From a checkpoint of a small transformer trained on Wikipedia.
Size: 21 layers, width 128, 8 heads of 32, MLP 512 squared ReLU, vocabulary 1024, 5.83M parameters.
Architecture: RMSNorm before each block, learned positions, no biases in attention or MLP, untied embeddings, normalized queries and keys, capped logits.
Training: a variant of Muon for these matrices, 286M tokens, 8725 steps.
Each number is 500 + 40 x the weight over its row's rms, rounded and kept within 0 to 999. Layers, rows and columns count from 0. Numbers have three digits each. The size before them is the row's rms in percent of the matrix's.

# layer 10 attention value, 256x128, rms 0.319, rows 253-255, columns 0-63
097:580453526495548517536518461445500507515508518561488406519537465508466492476504540548508570461451492497575455494477550500497469481495567563529490426502523501437450467493457550554519501485543458
095:502590475486536477521497496564471480512492570536487533490496481449443495529503479470553504538504404465462456456493465466486516455536479537504501471439436531540558455508476428461493499558505480
098:500483483551507471503519557502534488519529549485485475460451504502460469493479520475554519411403587421492461394485521490440497487503544482489546501490426533531466484512514500454444575507540480
# layer 10 attention output (transposed), 256x128, rms 0.265, rows 253-255, columns 0-63
096:459569469453490512492483558455485379514491463485463495489469576489431537493486465468505481459600533479439530462494536490509552521516447514491447537457514519540514530473578513491447579516519559
093:489464577446510519472600495471536589446526508495520473468495530526540470477550483499487472509444600504529536483583474547522523500477517495517443489554530472503484559459502485499505561431470553
096:454530561478624480448467466476477529563506451509517513461561465506511502476473532500481509529491508488465526504503505503538493586470440497483611502490510484425466546509519446497508457469441562
# layer 10 MLP up, 512x128, rms 0.373, rows 0-103, columns 0-63
099:488437434420493510421538543549414535448496430537473472489501543488484528527546510512365514560505484478459493417391491504530444563570476462501525526400484491540487526503491462488545544485502504
125:515505483508513537461484467437537429516573505498487553474539498547478562488556547535544434479475427469501498529515508583526553504492539573443535552448430499464537509484525499468485507480511521
106:552511555568564523527551532539534590440574440539538513510528506465540591541561479495449516600522468490489464515476474525529535461467555458536488512426485474556551450468521529544403500552536511
108:567515547530520439605576534487511524535438438562469467553474582475541448468524475432525468477435476494440498472478498486471482500499518453453483569506379517532427457545504478437450446509486576
111:487484512492553548439483525412549499388511485499521499497509485492465424556564532502557516560482471473425469521424490515489487488503422509567495405551590513509457552477476506453521475480506468
102:529560542498495547466432526501487493518521414484442535544449475476520551445463464516502493482451496473527463480506493488491488576547488515504422464531510426482519509492436514513523507472470517
102:594546495479487455512437526493502468554578490587479521448419497542465401487501498489498425504535404471520406481534500500508493525572510453521524466467475427474466540486490538468517461503454493
117:500551523532461489552510491475563543523539425461527460495518540479420573483520450465489509478465456431457541568406463552456479515532508472468494445549489489450446427498457523511516498503523498
106:512474483556509504560455481452512544542525490500545513523494520498430544502378443487539498524416467452467511494500549514493509502478454476580521518414481507464505408495482515491489427501453481
102:509554477527532496536499518498511422426513493495476475518570506441481535537476564467553544478480522486490452483455493548519477484510530434510486512450504567497519516474490421542474565506416476
019:534472535564543545474423509524456480502500546506519474538533425536476498455555480541479585499486581428460515537493490463520527505513500397446446490479448478455479460557542527485474551474496493
113:450499490518467478511469450420478482564482522592546494571536480501518504475495587553545470522512490447472526577534486534449466537542618538508540449480452447458513485492460498490484505529414484
110:537511481491529493538531462463483507473428494440509480451504500492465526543499466444543540432498532483525562450475449566460532434440455537500527427504469487500508439436476599474546516577423489
097:482495464459531528527500514545597541542486523517533418471515448459516467560549579500487443464555484549495543530521527546478467502476445459502409509517521403507546503444494475551486456574505536
103:437476518493536506491486539480479476521507557513377556515456509537535518509541585518486538504422513489444556481517467542428555490539556545515514490546536597591495525441472520474490486482592485
115:539515475503538516579530536500459556510444522588426435580545464474574525494486461595539543563534517519487468524467509516505485518540460599468566417421466526490515555518511497471542542485498525
082:516452429540403543453529522469484448515487452527562449538577523497536558486469517510556494467498479488534519459472533434546578508529482477541475470515487515489476531441553492487517470579529491
029:532426566486500475514433535506496568506541463544434426487527507450494525541454519457532553554451481433529498536486490518504449515437515473454558452489520523379543494495503521506521566475492551
115:552487525479538550471475483562482534453443452499498497546503512529529493524445558511513485527478473434489494526511487529517538487482477476485551482538479555425451419487502523531482621543467557
094:481495540487511461520500488460494547488488480520528462436494426520536446495468450547494428488517536477477438577522538448474554527471462493473547528512420523494510492516562572484499524540490512
021:513540523479524483554557546463516441471595537491495507467464484527487506550516562491491482450437478456511582463503550547619454483472504483585559454464494459461482528557504534485412502486504504
097:539496498518470465503461539474489484429483532574448504494461477530455477501490409546502506511533452489390548576510433506489509554483460474547461466495527494484518495586558542505507517494513581
099:576453523476511534513538477522489473412429503510496585527427487411480533503544527563426512491527565527475565507436502512467590519488521546551543451486523555501500501476559542508476530476517461
107:442578532521538487457431507550516483485547492470465499462462533508483448493519483502508453586481523527461506537488547504472455461468495492488515453519501550472447540515523498485466496531481488
118:423461409533496484551527477476525502474492502574547451530468513501473553492398518500509548530500446544505527455483518492510502554506538416563480469474503543465450525453476592500545478484520493
104:463471507484521473604411473491458553513478508490506525507540473471503496493451497496470508576498469464477501550498452497404495541498513493580456461507466447462514511508505429514564562502508596
112:542437527473496415488528505510450472533481495558515434429519555472440557500538479542523497549526465466477543514499543471542552426531523438554513452488478450436491544477507494464476476510570487
027:471497522511547507396579489445500435543557542517500535532478488534448483493476492437449524486457547462464546504580500580510478528505524489623538505493551508442533446501454509552437514502588443
019:458490484552551531496427532516495441528508472586439492428563506516507456503496483407476531533444587417499474470554490491501453543460543504545526411491508445449470441486525582459466503502481476
093:569507490537524501463478493454512471591477496497505520556469505441448483499478557512552480548514464430499482552513505527470536538491462526485386521484509395551525416459521578509535527541533512
117:523493542548514517502487487614543535485517460568522548454541508540517495580477451489481450538445497459507500501517521598490515503556506574563504467476480467457574559541513490433545513452562529
106:455535508518490487465522523500482516512461496478556429549517558493433500436469517456545489492480525490593575508469548564442455431526521537495534509470479459458504499435453543456525525472491505
114:510493465542560547478514473503492515450432521447466520528570425532513508512471491551534523477516536440473526533477557471544536487437472474509561448532519413534503413517494538412491497449486484
121:548545455502584535500550459528514450477524485499474456461530524462492419452508436425562490427442457548510474512487549549507493429532492471489524455444432496523489464520450528474486452451484456
104:512468550497542551475521538501482516543505535497572493550420571499523540531540598424458557458503482481544530516513479534474535518519494579499478513575455541449437545451515505504492545473512508
101:528505449463514482423488485523437458539498577503509534490453486592541458546527512553473475581509530548486472451478457523397478480548540475468592570528478509502495458438525484513460534506495529
076:451439474473529535454518433478559488570517507558532562598510440498465462514505493537485528496517467499549535511469463495504454504482496444558516472544518509493472508577565505539418480459580544
112:435489515535577450514492511474504464475514515503497483506493491484430388488548497490474496463483486512500506525526529510488478489527486416523465526509472511507413495438453546550566483477524480
115:551476549487545497487446490567454524473515499573462514474530454506568497462532435521545533487444498516490469522519502573552500501499462594540550481423464548505565560569441540521498478533478544
097:434546467474558432517560594439537467430492474527503533510542571436494471488512436504583511497490511496534510425505505510496492503563497475520511422475468503571479487455464535506501437515427489
110:514545506560454532436484525485424498488396531511484503452505499523446490398474485499526479505441478433490513516421528484532513510440410488514496466501438456452550563492492516491524487525472533
109:516500516500460564452439523464500439498513559569485461513467530448449484519462540538471513589492513505517503504436453493505422462500452530451497537411479542518520556511522438562502561571453483
109:523510483492513548535480478466507517498488455565484537490472451549503499541569536455548477549509517525498522451511474491576519455451569504540603453511555452575499500447513509493494508500458547
112:525568542581544566536486537529556526534471506449416523563505523528493552476597440551523474484485463518478526482492507514504438515542544494529450481486478525485503415529499522531464484464435408
118:439564455490619519435469565476450488509490473550466505529532481458456514433466538536532478504513505434429457534421563470486493517521446508513502564515525513461516508493537533455547463488466447
106:449520503527514477454538483496428462562533496527589491500522529527413444567514535454573543496474508490456484458593505510486563458516427464497450524455553499493502484496531530525490425496493534
123:478456469489506456509544536556536520465419548523480442465482517461443520518518517513464507469562587540493426521501490517436460431502466421491532495491549416609553542414475484493519487526561495
106:460506476492543511453484482436499480538435471548513434451460496509505568493551510495537435513506488418406510536490500503472540423467521505495499551394488491503518516470539492431424564513467488
110:530490495457521543466535506475563522550441490470560518610526514474508506557548563548521414493504538481468530529550395524474508486448540514532455423543461562526475530490548488500474473538449454
112:555542427545379441477525544511512469494501524450485481490508461475468479496495578559492471467523548512460499499421515528552470469418521515438437452411505481519482509467507563507442452439546500
026:538492498497451446432510496547536539528583490523473527455539568509538513554484439446489518497489537453473508510523502610570439576457452479539493504415480478471618511461486547496435552476473502
121:538543514559528469510461477470438485453571487530561488504491486525511477511450528545451464531437456470457512572479521469467504565540504516591521505424493541503576472535486502438484500523474505
123:522474508493473463521403510547496481519527518490481397469515512480546492487564476458542493509416467478488525428509370459431475483502504469479529464523437565502484477523505504486467536460513536
118:514531456499481518494535513583526441590498481515496455484476455506537488423485532446476517482522521495524508512495508513429444433500481471498586442497499582512495451408426468467496550480500427
096:500608567561451548448511466475488478521545494514469455449513521467408547520537536491493527479489449486531470499456491430476505478437530542580514470428550526550560493506510547485550481501448456
015:512465434507478513458507536505474435516463552531549459456494466499455485527501487445412525523470540408584554493529535496456487537450553451478519497511490546514556506521550533529397513478523510
030:473491486549535541485462564543435487570499502478503461519450441525527488456484462379498492482563539480563548509526515500521500517409516445512469477433533541507521492477495459479497489473571492
110:508531524502472471493471493461501468515515526569514477474494459546494491475462433568514456525487445518490491512503463593448469543537475504558547540445483525493557486466546507466500418449587526
102:438482549592578499560526490571483529522565523457455539583475520475570494593446484485535490524453469495506574511553421508542440583479505549478504587524444503505505539531537480487513484477486491
099:489518563510505485552457573591454507506510518512569499510547545444463548480462497530521574472507548457574489522526484460536480501495484474447616510517488461449509487531504459514429479542525482
119:516503531524531538540497511505448484555480509519499477475535512459491546497498503469455519501497527513450504487493603512512479527569468583580513531494489527449597493595515519517453488572472504
117:507473512469541493447494516531485524484537484469460513504522510511507495476450474457535542514503517462526484505539392481501525524482459534498460509437512554494493418523492560565532477486487485
028:500480510514472497456546526539504484473522465559474461523478478449550478564577432464502568485491590497450507485494553546499477514436512463573455465430601434554542449455508476473483532488507520
090:539503526406507501517443450417527505474526484576472504475561482477514493591504527497511530476564490537528471446485537476435538477455475498517472447440476481602528539449477498478428447506485509
099:471478553534457494413535499565485491498520519589575504496495505548536494534567509527480507476512437500480458484419481580481557509517487585509502510401498516456500546522530499438520463546474519
111:492482486476492483462457486520557500446437509513579561453489530475551447404479497447538490517491522521537460467552492475443451566523553557528509484484496516522491444447513563528460483554474516
102:469462481467499475432450479493462568506590517582482472445462494499487492481499437485454574531506515489552525514469513494554549568556471512547528480437463501471435513581475511474500507581474476
108:474487455515579493517508523557444483491483514524456470567493483490521518378431529464498499524550551549479456499483501519496536526478460473515445559504511518389563506469471450414481479438521422
106:556543518480549477455449441541441396515492495500538524507481455466498467501491539471547530475470458445524519527461462515574443553507427513490476535482532525526566460474470512392490439577485508
105:526494517531564536546546624510443515452480541487420464505541512492460562498507527458446558505554538489548515418420458447574556505514493516507528475496534556510559517416552507484467489500494468
102:514460571502410525469508508458453455520528534545524482500489514518472529437585575475494511524519479481517533488524504469553519510404550474451527503500497478514598489499540528496520555497534481
090:542460455540544517508455514588461493485420486523524522470547514482558502549503373517453476520513508472503479546507407417475438501520431473479510479469552504556462487502518445434483468476518476
109:457596515502518487533427486613562391580488521522459483506524455590422473455459503503556481480499535423546556560515441520527493502499452490497472488427574492475545524435547449497473495478506508
113:484493491476499478471544517560501450527498459499418502488459515514574527545502537455450510522487488510485524527443536548418531479490511525570500483554519525497505545454495505397496552539509510
092:510462541430511487499468485495549450461455534519510577408494449455556464538478490489559474502441483508527542526512551508464465537499477540536507529482558526473539471492521539504435530450425559
097:468459469466521485534530510479519520481543458530472556430439452474545529524524471450454541529442499482459479567520498549429500495426476517525470509454409509507496459479534540423531498534523538
100:500560458599497492504513493509518592472567504460544558531454515540463522481461525483520521488491478447500484477482557480502468536433467463437429496507410536485479508474505536479493498520517483
097:511419507479530506540499524472532428557479487547523530500495553441558563544500439481455511468482503473487534560522525513523523441427503536587500498461470488540533479501533575467504640435455549
121:511448471515446531477545508534531536442533449511501549437466470494483444516514540535528438431631470455543506489546494522465430520458515449466516478515512448464486523474572534418500440505515474
099:453398523435487453525464487509519472525456536469519563471495513506487563434493512443490519502408547527484504469579573471463499552519473536587512520475493495534564502485521505501510505448535545
116:503440540443503565524423451541518508494479482488512567509485489448535506484481502467502450516475524445531503495447468561589460522534519444511477482546459496493477459503488510488520448501436425
127:456603455525546479514455474545463449521478480508500477465516522505579525528498548501531482514575477512433529468432490530459457442532465490523528438514466447475542504495468467514454541574463501
106:539511470450547500490531494538492571467496478465506451498539498534453492516565426496469543452532493432519532483560551633550449535483466486495495508471510427472505578472468476497497515533534567
112:599548510484526485445487468523460517433463486484543516489512449534476492473496532595459529554485509481458495571450497458526524474525479427457467456494553561483490455443471496487411554520548482
034:547537501550521535567543511548537473478518495478523502486590507479573486488412494550480483463473559471487491476576524534474453525457525483470532470481491553528616539454529525534487515607465515
115:526493489529505411424484496603489547490491560542437525436467479446468530515501469521434493502432491483508489457478550476518507485545524467534458460484512527512474515421507514546518510493514457
019:487504429450568499415493525599470486472544432443473465425535522471499465533475514504481531560470533444451514514551491556482473553501492462548496499409472556455495490461506568483519569510457548
036:520505540593541614488503557513445503496496511532483448441524478482480471516526464533434510481417491506515549456499506481555458476460510466484421477492537488534539492520480501450490539492582488
118:527526505558563510483461478530528429463463567458392490546513483487544433470474511536484445489543479477492489534489544502480497477528477511522500465512530522526534442444492448510427522493524474
113:541492472548571496516523553476484486462540488560470530517527423464553515414517467457459506475541592470541520488547494477550475552510413530545412533470558456583537529481531597394536511519517531
109:518510500471598558453501515507536496486511536543473533571424436488540456471514518499504475554461509525474481523457460553585570497528586465536508451477530541552549562435521508538482458549511504
104:524526467505514555459510513462568490444539505478491529529495501433457515552505573548508475505556535517517435477447439523410456500514450449443447513529538475530562476499542502455526515495513492
116:528440519437472429538432463592527529501543464481467532533521513529493525532576531473534447491560516532533599585565474543474465464489516525443510479543401429571491562460546511496454498562544528
106:493502510523491445522417461506443527502540493505502612473536466455514473441459480484469485542483533494483560489523549536506498498490524527487450475478495530535467450508458539519450527547506485
101:512468535499579517508508537532525449552552477512523524502564515462501516597524526508502511474481574473473554500468539426508499582510502486523507525556504508530468538473461548522475542460419443
116:518512553593545402464488487499495477505531543519504558468542451462547473463533541523516551577512463469540529610545454465532496509555571515490495461401527549511496506544452586507469489467462550
113:550488561513570486552560471528501455517447530470400417425454520492540419573481476449441451467498517471450466483442480491565488508503451534477508475548481521450446528506519508543457485485570569
101:437417522544502473443467481467524528541497501497472473545504456484495523540478496454476455463483513445518582534567562515498530509522496517415449524554566513515412509506478564536432541569474455
021:526447521521525474479450518528486461526521552502430528456483531533474491499477446421496497487485563382474587477531437571458460539465510506538504424428605498454521500433486544492545548478485465
113:525479471524596447499460515582479536512461527619501541549499448466498405502531472536475501520515488452517546554551440444466500542612519485511505519505454506506514513553496539450427485501484485
108:444506481508501552487489547489502463611459568525444507541537519454520575424526525463503446549508597452505523463432465462473463491481535550515507467471539452468573474493459497506539487507531523
095:446540489484438562502579502531465430583476507574536476495529507487440583477533489490505524447478488506507481502452443509481493491467509459541544490475475547499517548438487629415510515496483471
116:556516498588523564491533524534509528462537511525516538530540455467473489546435536445516543548515537460483498495456485488517478499454421517521515408567507455568547436498514570422477455540511494
103:545487504559503464509454586526490485483504427465481538466542496489552487533448478528493485471504518473512493527427477499557475497491440420483493454452521500468522511533450529552515527488450522
# layer 10 MLP down (transposed), 512x128, rms 0.28, rows 0-103, columns 0-63
100:467475447535501501528455472485595525551509497448516522533494560493545526439459435499553463440537489550529501436514543548571561483506525527571562498578449486446462504545465580483543562489519501
118:534535412569484408521503483527562466513510495443424454460413513507462450488528509472482512512500528475542438601496555489513459496465417447530474475507494527508462506499494520586513493484488461
110:437479503514479540477447492479581534528445512424516537542484554517584512512544485508481561507478516631525474493453473549590502533505446464426551536555511507509412484536481539553564474434461561
114:504481513450571558557478454484522498477505462498489490520543496488478514523434553556487492540486480486506493432477608515590462571479499505481531471562537480443446476493460496488480394540488506
112:511552542551429578510546446517488501514468500501541498566553535559488514511464457543487473471553492493486509527556486522516526429499484564482498536529467474550477486463477525561526513531519486
104:512455523478511535558453472510531542542503452466468546522531443501451457492532487517503479502523512421539509487505489502474489480480528516469424499600498461539563420553480402461498491490544482
109:511485492473540458492476506505512478502567567519536497429501469522568568515535481473480513489535404458484453540563509589501556431445507516500567565533524585534497448548519492521522558551419496
099:457486473502511452547497529384532531455418522528430528527507454417537491472433567523414548538456552497527533449504500487507462493541440484444495471561580562531447571453469526457473500485471526
103:520454506469474423528480509453508472573491453544455475522469504494494497497480526432483485468548488546559475432517579444464460491484569486530456574532477461514534559494492462529485471478479535
100:532470522510559499561488495507546481554573434446394499449488503481478501503436548579528522497431552497532570560460483518446446507526532496515465548487486501496498495523522480482542452476531513
025:396460491451545489540588498521505520478444524514508547530538462541574464497516468468419528530513446446471496465489536551568466494544456541490547500529579510481539476487504523475538481548534528
103:469477555428513574466535454493523606526484537476519483512497552550460490496563502433486491476526458503497534517468549491478527473572516510534488525459479503516419520565536485451443445490492395
113:476559485534512511412481507477462478499453542510476482499541552493537526513503455559470461529488500489550496496504493533501513531523494534532574548521433491550493568465482455486576403545445568
092:456495518491456574461404551478481525465498493449466563529527577524475512479494538529513507486574514526543479527533509568550533467574523506525547561594561516517460506551452483483497465413485464
104:464472542547511489550473469473563517470528524511565484489496531499464514491416508511508550455526433531497505501561484531553518447452477543511538513559528468586482497476423468546539518473469514
106:437448453402524500524546485514479497423492516530458524468483440534480551467582499478464493469457485567537527454583542473450531496472538471457456511465492471543481490564515476508508527503488430
106:514480530500477582489561503508498530539508504447537433584559537506455523541545513524477501514576498535520449519525519460497492461480485509489509522515514493551570487445539504517484530504497451
037:490502555520491444505503524549493473453520514474537583487484501513510522550380465439441467489544584453456496465554505534510477428480465539491513410481506441501543543475530504508550466509471539
105:473580430524487503510458516548453512462492442448483491455489515509481538467530492493503564457546467470489433612535496496525485543489465523544502504537482500518478480455494499499512476492531468
100:491526590523494499547483486471513540493539523416501602515425469481484507423548471509553467463496469559563492520471539480581578448533474486490550518507523490553510544542432506533516456497568494
029:452474466479484558525534552539472533501530516551414576478543558493513478514510472483524504492479539541555473563488534490549502461499543498464484455513494514429529533475530458492477471554520507
100:463523527462515501526466477503484523491417494455397491573448459477464472484486484531533479493546533497455538474478478444502534447440504492459461514451482553550557473488488448487508496471554528
088:497469544602421494522474504477507469543458450523449496560523533501504476490540470473488517491542447528520447562531472469511503524492514573452562512560537535560433516512423479531570494466445455
110:485407435531482533548530486551503534500555515468493464594469557506470595467528504578523512491509493577463461523553543484519577490485554554551514517492499495513461570540473451515468525499506491
115:472530488499476443554476437518501492540409547465480553457449558473526437444488532478558567498563467481493507541463543463518431491454496508454502510470493515498484490483500432436587589480482527
112:501466487451461522595551454480529483521495545492489528486466533459461506510467560482531495501517513496557525476502511426512541525600465533462451440445522534452504504475410536450529422487455585
101:466482434480504453478505519537546565531514518437487513547531560549487524531568507524494485528441483525512435455497462438498547462488528399537507489483516475437472479490547482495552409467455487
033:493402488499541514524410531469488453469456480496512481493416458522536536399455456503523517507559456546467555482481486415476523495559476473482476473437503551477522534499517495510498530469520504
026:542456532539477517453540490479470461511498488470517445541518453520424544527530458627525519542529409497568493508491446529478575554479505457529557483386577522562466424520556482486569495455498522
103:516488519481511514519443495483506480486543504501494539540428525557549483526453559576472443491487566520466530542544464487426467511505479558453552511449489507482468521552367509535467538530438562
111:435491505450523526493449492492443527543533465456497498571548559557463484491404452445490458528443424497496579450553504536514508524442458558500454473475489523514512519552477466473526444592468533
108:560506616470504498490458554485441507532510423481516445463454439443468466506472474521448455516497481553478533483464528471494445483522477450567468483449486555512512544486470420534488471517536540
105:482435518524516512466491446532505437507515539454497566554521534454534522475562505491524494458510449580493512532449488499545584549511470571510511518596520582512435478531453401468481560412491492
122:467516491478444511454473519533392474495571489479472500564519500504445481533536474492439510550463489564466445485518494501441579501539481495463544528436466504447476559474503511495549488467412514
114:503612537472483444496536553506489527493549477425504458545575524531509522485456510409503480520513465583559476485510533484527572520536461518420533579546480518489537531498524520477505448485546474
102:454516516482484551490518517413490481522489495548519452475491530478384532454546543666557459492482497544525410526513558493440525530526593542544511465549530507535512452501477477520574492508554576
095:517519497465429495591530461555540507490470485475505515509489495459509497474537481455534518525491470519537561459451513505515571438505480505474492530463528542539420442485484494511598552456486519
113:569489504515482545465536592533481510480463516453503514532477431497470515496501515458526516418461481469547509501511524491485510540533500469495474481549484490489532468493515542525548461531503437
108:493550441489432515489413505474465509541413525433540494480441540512510478554494479515478540530542501489473539506415494471517515537501458505478455501509512519527459512470473512463526574525463523
107:495413525516497522513456527480472542486522546517439508516495447586455496515454493573426475507448533563536505575520463464528515525480502519463506526520535553507538566525519524481512555502551514
113:568473446543527450580482612454519510473494512516480456487471443456492469510568434405520532487498417499505483567517558511534510490470449486524521458433528458445553541593542504487474480490547475
109:434461480470500521554488529532468539544426467489458497502551556524536519514538513526605522477511460526469496513485496525496519488501509528554515490528484444510575466527482524477529399469454505
107:502471444594525514546523475513468463501459487440506541508491472565475471418495474445499549520553472565505564528507561478531552509495495485403469502521516388497443513397542507504474530481555480
109:484445495466496475490505412495478496517461526504420491450501496506487510484460536399502554474511410474481479469564587513476541497566522548429539482554525538509418500536543435507511540391534483
117:515495479506483511489493498522514438477514496488490493473552451458542434499530469511457479446523585573536576529535520439576458520468515447443506574471423474439468590534465515513471454508515537
094:503512565404476436571469505597526517537475424546526451469421512484417468543554534472502442592520506515525476481533461500476440531444563558474460546567517468533486508567469465464484505569538480
114:500506439509477526483604528493542527530475521471509499534559511499483452482535511516577585511476509456484522512482516493487627490430507461465397530460533468454508408536500511467482465466461499
113:503558507565526482490529427474487442436460550545401462573507456427466472532430473560477468488564524547455517421488484481488477524443453511501452455436516518512527516486478516566516482507526541
102:519473546462462454493522596485460540483418489464454471541571476467459442468540502470497474497553453514492559512513502509467537472481492490549525485520584436547511496534503470458516509532472420
114:497486503488461512552446475506540519370476535516472474513490460480477457529433534526529538434504501474498610518522451530484511491517524548524517524601460480553560458447522505474544492504493503
029:505505474538516444478473482528515405469568438544554451562489465520514482565477448401438473449553531516496496436479485495460479491484493510464545435538572497429471468472484556467512500483506521
115:573497427577497526530567475433538491501500419456517421514460545514518480579556446505500532503570513506529479566437453494559540517537445537536485498537531495465496521457494497532507524494505430
106:526537491489469473547434491508520526453500488548457493522570573484549425483465478465424521445489496511510478438474532433471511526480513526506492522524417471522524536552439356469491521465579495
107:454524437507535492473508522541489472478392494522466530520513515495500510439488456523426453430535438580562512457513493469435530498474537471470456505506468465390551525486440433442492462527484501
091:426472512553421455525453521517543466583485471500498506600518515514476578489510531552423550517505525506539498491418465508521499399481530469497464464550451595480456550542481466436422467535465543
017:535484518525543449504459461432558567472497530419549468528464488493484509453500451474523507511524447523540533535509493524546532459532517511525474542535498550570492514409501465463514484488486435
039:496541428465502482491448443496570495480490494516454449506561511492458502562503522498512560485479542508465537480513515537566560483564451539543519503474592429541512471467469507439525427521541513
111:485466472513524540492450478519474522443486579441513547502496595495554490436478496435589531421583495493520451543548491511527495520484498487445496497474572473497469469449509527438523507452492500
112:532467514542549494588540507492510420520472507480467517531498588558538456503454539546431515533497522577593589522508527449511435498511505548476501506489435426459491518534414471500514494524519516
101:528518586476467518444474439400524522556477516524571469518436415469432511503557470480475417591497461505500499544539474473553491425596493499468500471517449499497466523511472488495593536494519573
108:492470545437534583476543460500412509511546439487484489502546534573526564486476417541493459484470440491479512456554536493479536487546509499468470527563496443485539525484477479507578491571502516
101:488465540457476430489448459496500470551545492461424485530505599447543496495471527516541509465568449481482522501512496412521515450531535486443434478495420476527563519495452508468470531521516529
036:449489485540525500459470509530488486486479498523511469549445455528493420535514513461521530503541429471524509616556465549519460561543420451506467541549466477505500494533428517476401469549433470
105:471581522444418541553551458492530554480475520407467491427504522510469490548423440454479544457559500549551489486514509450474473497563536511499572567591491546525425492488477529494504504548534554
099:564535449474503438546503476486515511429447499540459537490500479461510445497504513469500548585596526543507500492556494512526543465501502472517514512542467531502483455618498454467472497518476487
107:512473480442500447416440549440571543532582472556516502522481517524473494478419518467502537505535467508471486520435550482497504487562575396498503504530479452502494490530515508453482549413531471
109:497582557505443507548449496530462468513481495476533552550517550447520452564554467503488441543508500496485567427496501559502422532571490507438523505541498495484504529495474535482427531453504552
104:553554498600457482508578489509463503503480412519511464449526436450494573470399436432473560476499449521476448533493465556468474531541490506455537503483521506468433515522478494540481528455490478
109:548503516473489540540470508406533569525463487444531541555477505479479586541564463590435447478538491468507464482502483519483509487521494484459450465472530463474520482481515525428604518479546523
101:482506543503461472537450524481502531562503399439490477556474554540505487520458472483493546452467499480473447518554526514468511462535566455502444450459483453492522481517479477531550469475464466
103:482489522483480461509513544525536477519523528523502538539500481548507469520495450518467523489481446552572513511534567463543514487507445488457515514539478557465558515602467506486525424492460500
076:529485593544488496533489418485571551507460569514465502500437488417461517515467567537523546441520450519478482541501506554500539486512468505469483517527465436532496499508455475549478500470507498
111:465570489458541518486523474443461557548504490518511478517467578545511441461489479444499462473539531527511507440507548457539513477519500450448371505498486535512581532590481422560458516483557444
114:472521472476458551517506498519480506473430518477557530451447490472507492495469489486470534472554486521437508496490505527488443508467503444459430553529504475508519551518464545488503495556511475
097:544498459541498522550420437517506507522487579459458487515498508483462534525545442584437521528522552517539505556464558482504499488565510450539483485453522461486448452563487562446491510468535522
104:434460533490464446548516500482520458499506515534404566591479538517480501469497488367470499439484464546514492570517559462534521439480551510498471488467519499481470492551457458511504467499529567
113:533537568502498520530471545509533541549451445434526551516414445525483503532509441515567478462490431576516548460455523529514488578465503498501466518509525580529534447505501532457520496437497456
097:513510552429454540512506498447494513483554449534562415501569463530492432509525458521508450511525461551459482515510505491483449570497508553484482542578511490497491459573482489493617541511545477
116:507487495508570447557512530550499476498456605456536427517496512544502510537463502487561548473533535551504517483466506423503622490525454596525505492501545505515545425518417391452481553487449511
103:441540508487493461462510566500487521512427468421473554471453523492519498490498564497501538479436470539490469457499451531474570591528480506486467539481516541511453495527427492561524469444501433
103:496553441488460457522564511514549455567493436492476533491500475463491434488514489510517521549514472482518501482446471486490499542512476465542507522426526526524517435588503513495534588485501464
109:539418511463449498514456506485418436435517537502509584502420514543478498484498527499492509428528444509499489444537417496526547459522520546475575515516500478501509506481447495527549456532460509
105:501513567533525442489471519495492473540514533418482509563511450509553469477527558496469478517519499547456579510466536517488454568442539471516439417518476580480503498543489494508554472512472505
111:515574519496465491489497515543540514510499543489470533506408478445516491422500448535578487481525507460548538492507463494485474529541450506517448409487475538485527492487462447487569547409552512
048:478419531448523505455477547424573457539458496458606563464482517534531530499496456475542556440502527602529527535466427545523437494467514535537507438473490494506495533526560504459480505470451548
116:510507510458556539543546551492525550540447503494497521474542523518436400483545539467512591509533516532461551411502540530547476469495476515529487507477493462480496502451409530487483506558461561
026:525565462511496502546481499470469544519547443484500551539478535480448502527536441474450456465490500536536499544456534555471486495494605471552519567456522409530540502451445493464544530432495484
049:465554525506556492556485469530526438495473394518585492499512473490511487520475507568506519528556435505520458525461466471493557402570483499558441575493458482535514449431467447564540460471489504
110:517498445496495438490524527440529482502555532473454532523450518528442496499500429526511538475517457507538492570531523498503544427463459523495479460458464580428467509546484518519524517555485511
106:465502505418543500497448450506457455507527481526477503496492503542531509413567568496487446471500408498478472494469494488523589446512469469429469533441480576520497508554481500479519526488511501
111:503528505485426540532484515419546453544480528487448530596533520461418515546500482525499552477549480520532500526515519493479423463531477455519470481484506529538575541471491540447491391514531486
102:466490483455565489523471463492480490512514471446441509524575521548533457478508404521490497521527425517466489479565475527495475446527458463491513514530557535454520573468535453500549461533471502
113:470472528571485511613505516464501506435566474501464506459507538506542463523526446487517588490533472529493464521573577462534462482471509473509528554511525572514485558536497477448511511471512519
111:544490524529447503492516533523501497577446531530529466507426492534578506528447530531568595514595482530498454558522532482577548501498489526469576456483523524477418487429552515540582516439472453
109:515537524536469509547426497470480583453527541530498489559503548467515509554484473464450443505551468540463525523480581525541435469518535542539518542518557475540509520452499504510628476455529431
114:490511478404476543493564500493477611534505523490524505483483510503502496530497475428539560519621508539546501420547461500558513480502582519472395468582479536496492429482478476442545470537507453
111:533512487529562504508550552435525501548448539499508540530559512555466501470519444496469519499487504487495488510447439533529432499602483537535493498496469528501486529506515448484464533434569470
093:548521533418443464476521548532485501472474497470475495575472518530530531532518482519427489548528527522478554522544494608584485452537482467492452516454494499441524487479495501531531462477473463
021:587555477527492466540514497531486456513501472542523495508474470498485534458493536573462447452507510529549486524464446519526535450494509471548457471445517501467462499524542465550535443497465454
113:493461494502393529524530510467503572567466494465526533492452458525539465502466479507476518568509456617535534505408471439563570491533510570492481468503593482535471516529527450446474512477502539
102:579479563498418475558538499440496551488481474485546421534469455540493534536438549424472474533453498537446520558487557473563515507488532499503523544494483477497466472427501502575519460488487488
096:498460548498476523518515512464569527543453430487584580467412527499445491456544451569438481477474550479532442454501486470493556461557549544412548528530500427451466551532507460539472419489474487
113:465481529536443451454465562546483470550530502505469609439568442448516483483512542492539544445466393540487447585600517432525493511527548532486584506520411506543481474506442547511495459468456480
099:576507565505466525583465528546571549491429417456518436488496544515482458489479504428537530465556432518508485494453480593465494537562490501446489525473519466452477484533470531488515534502594524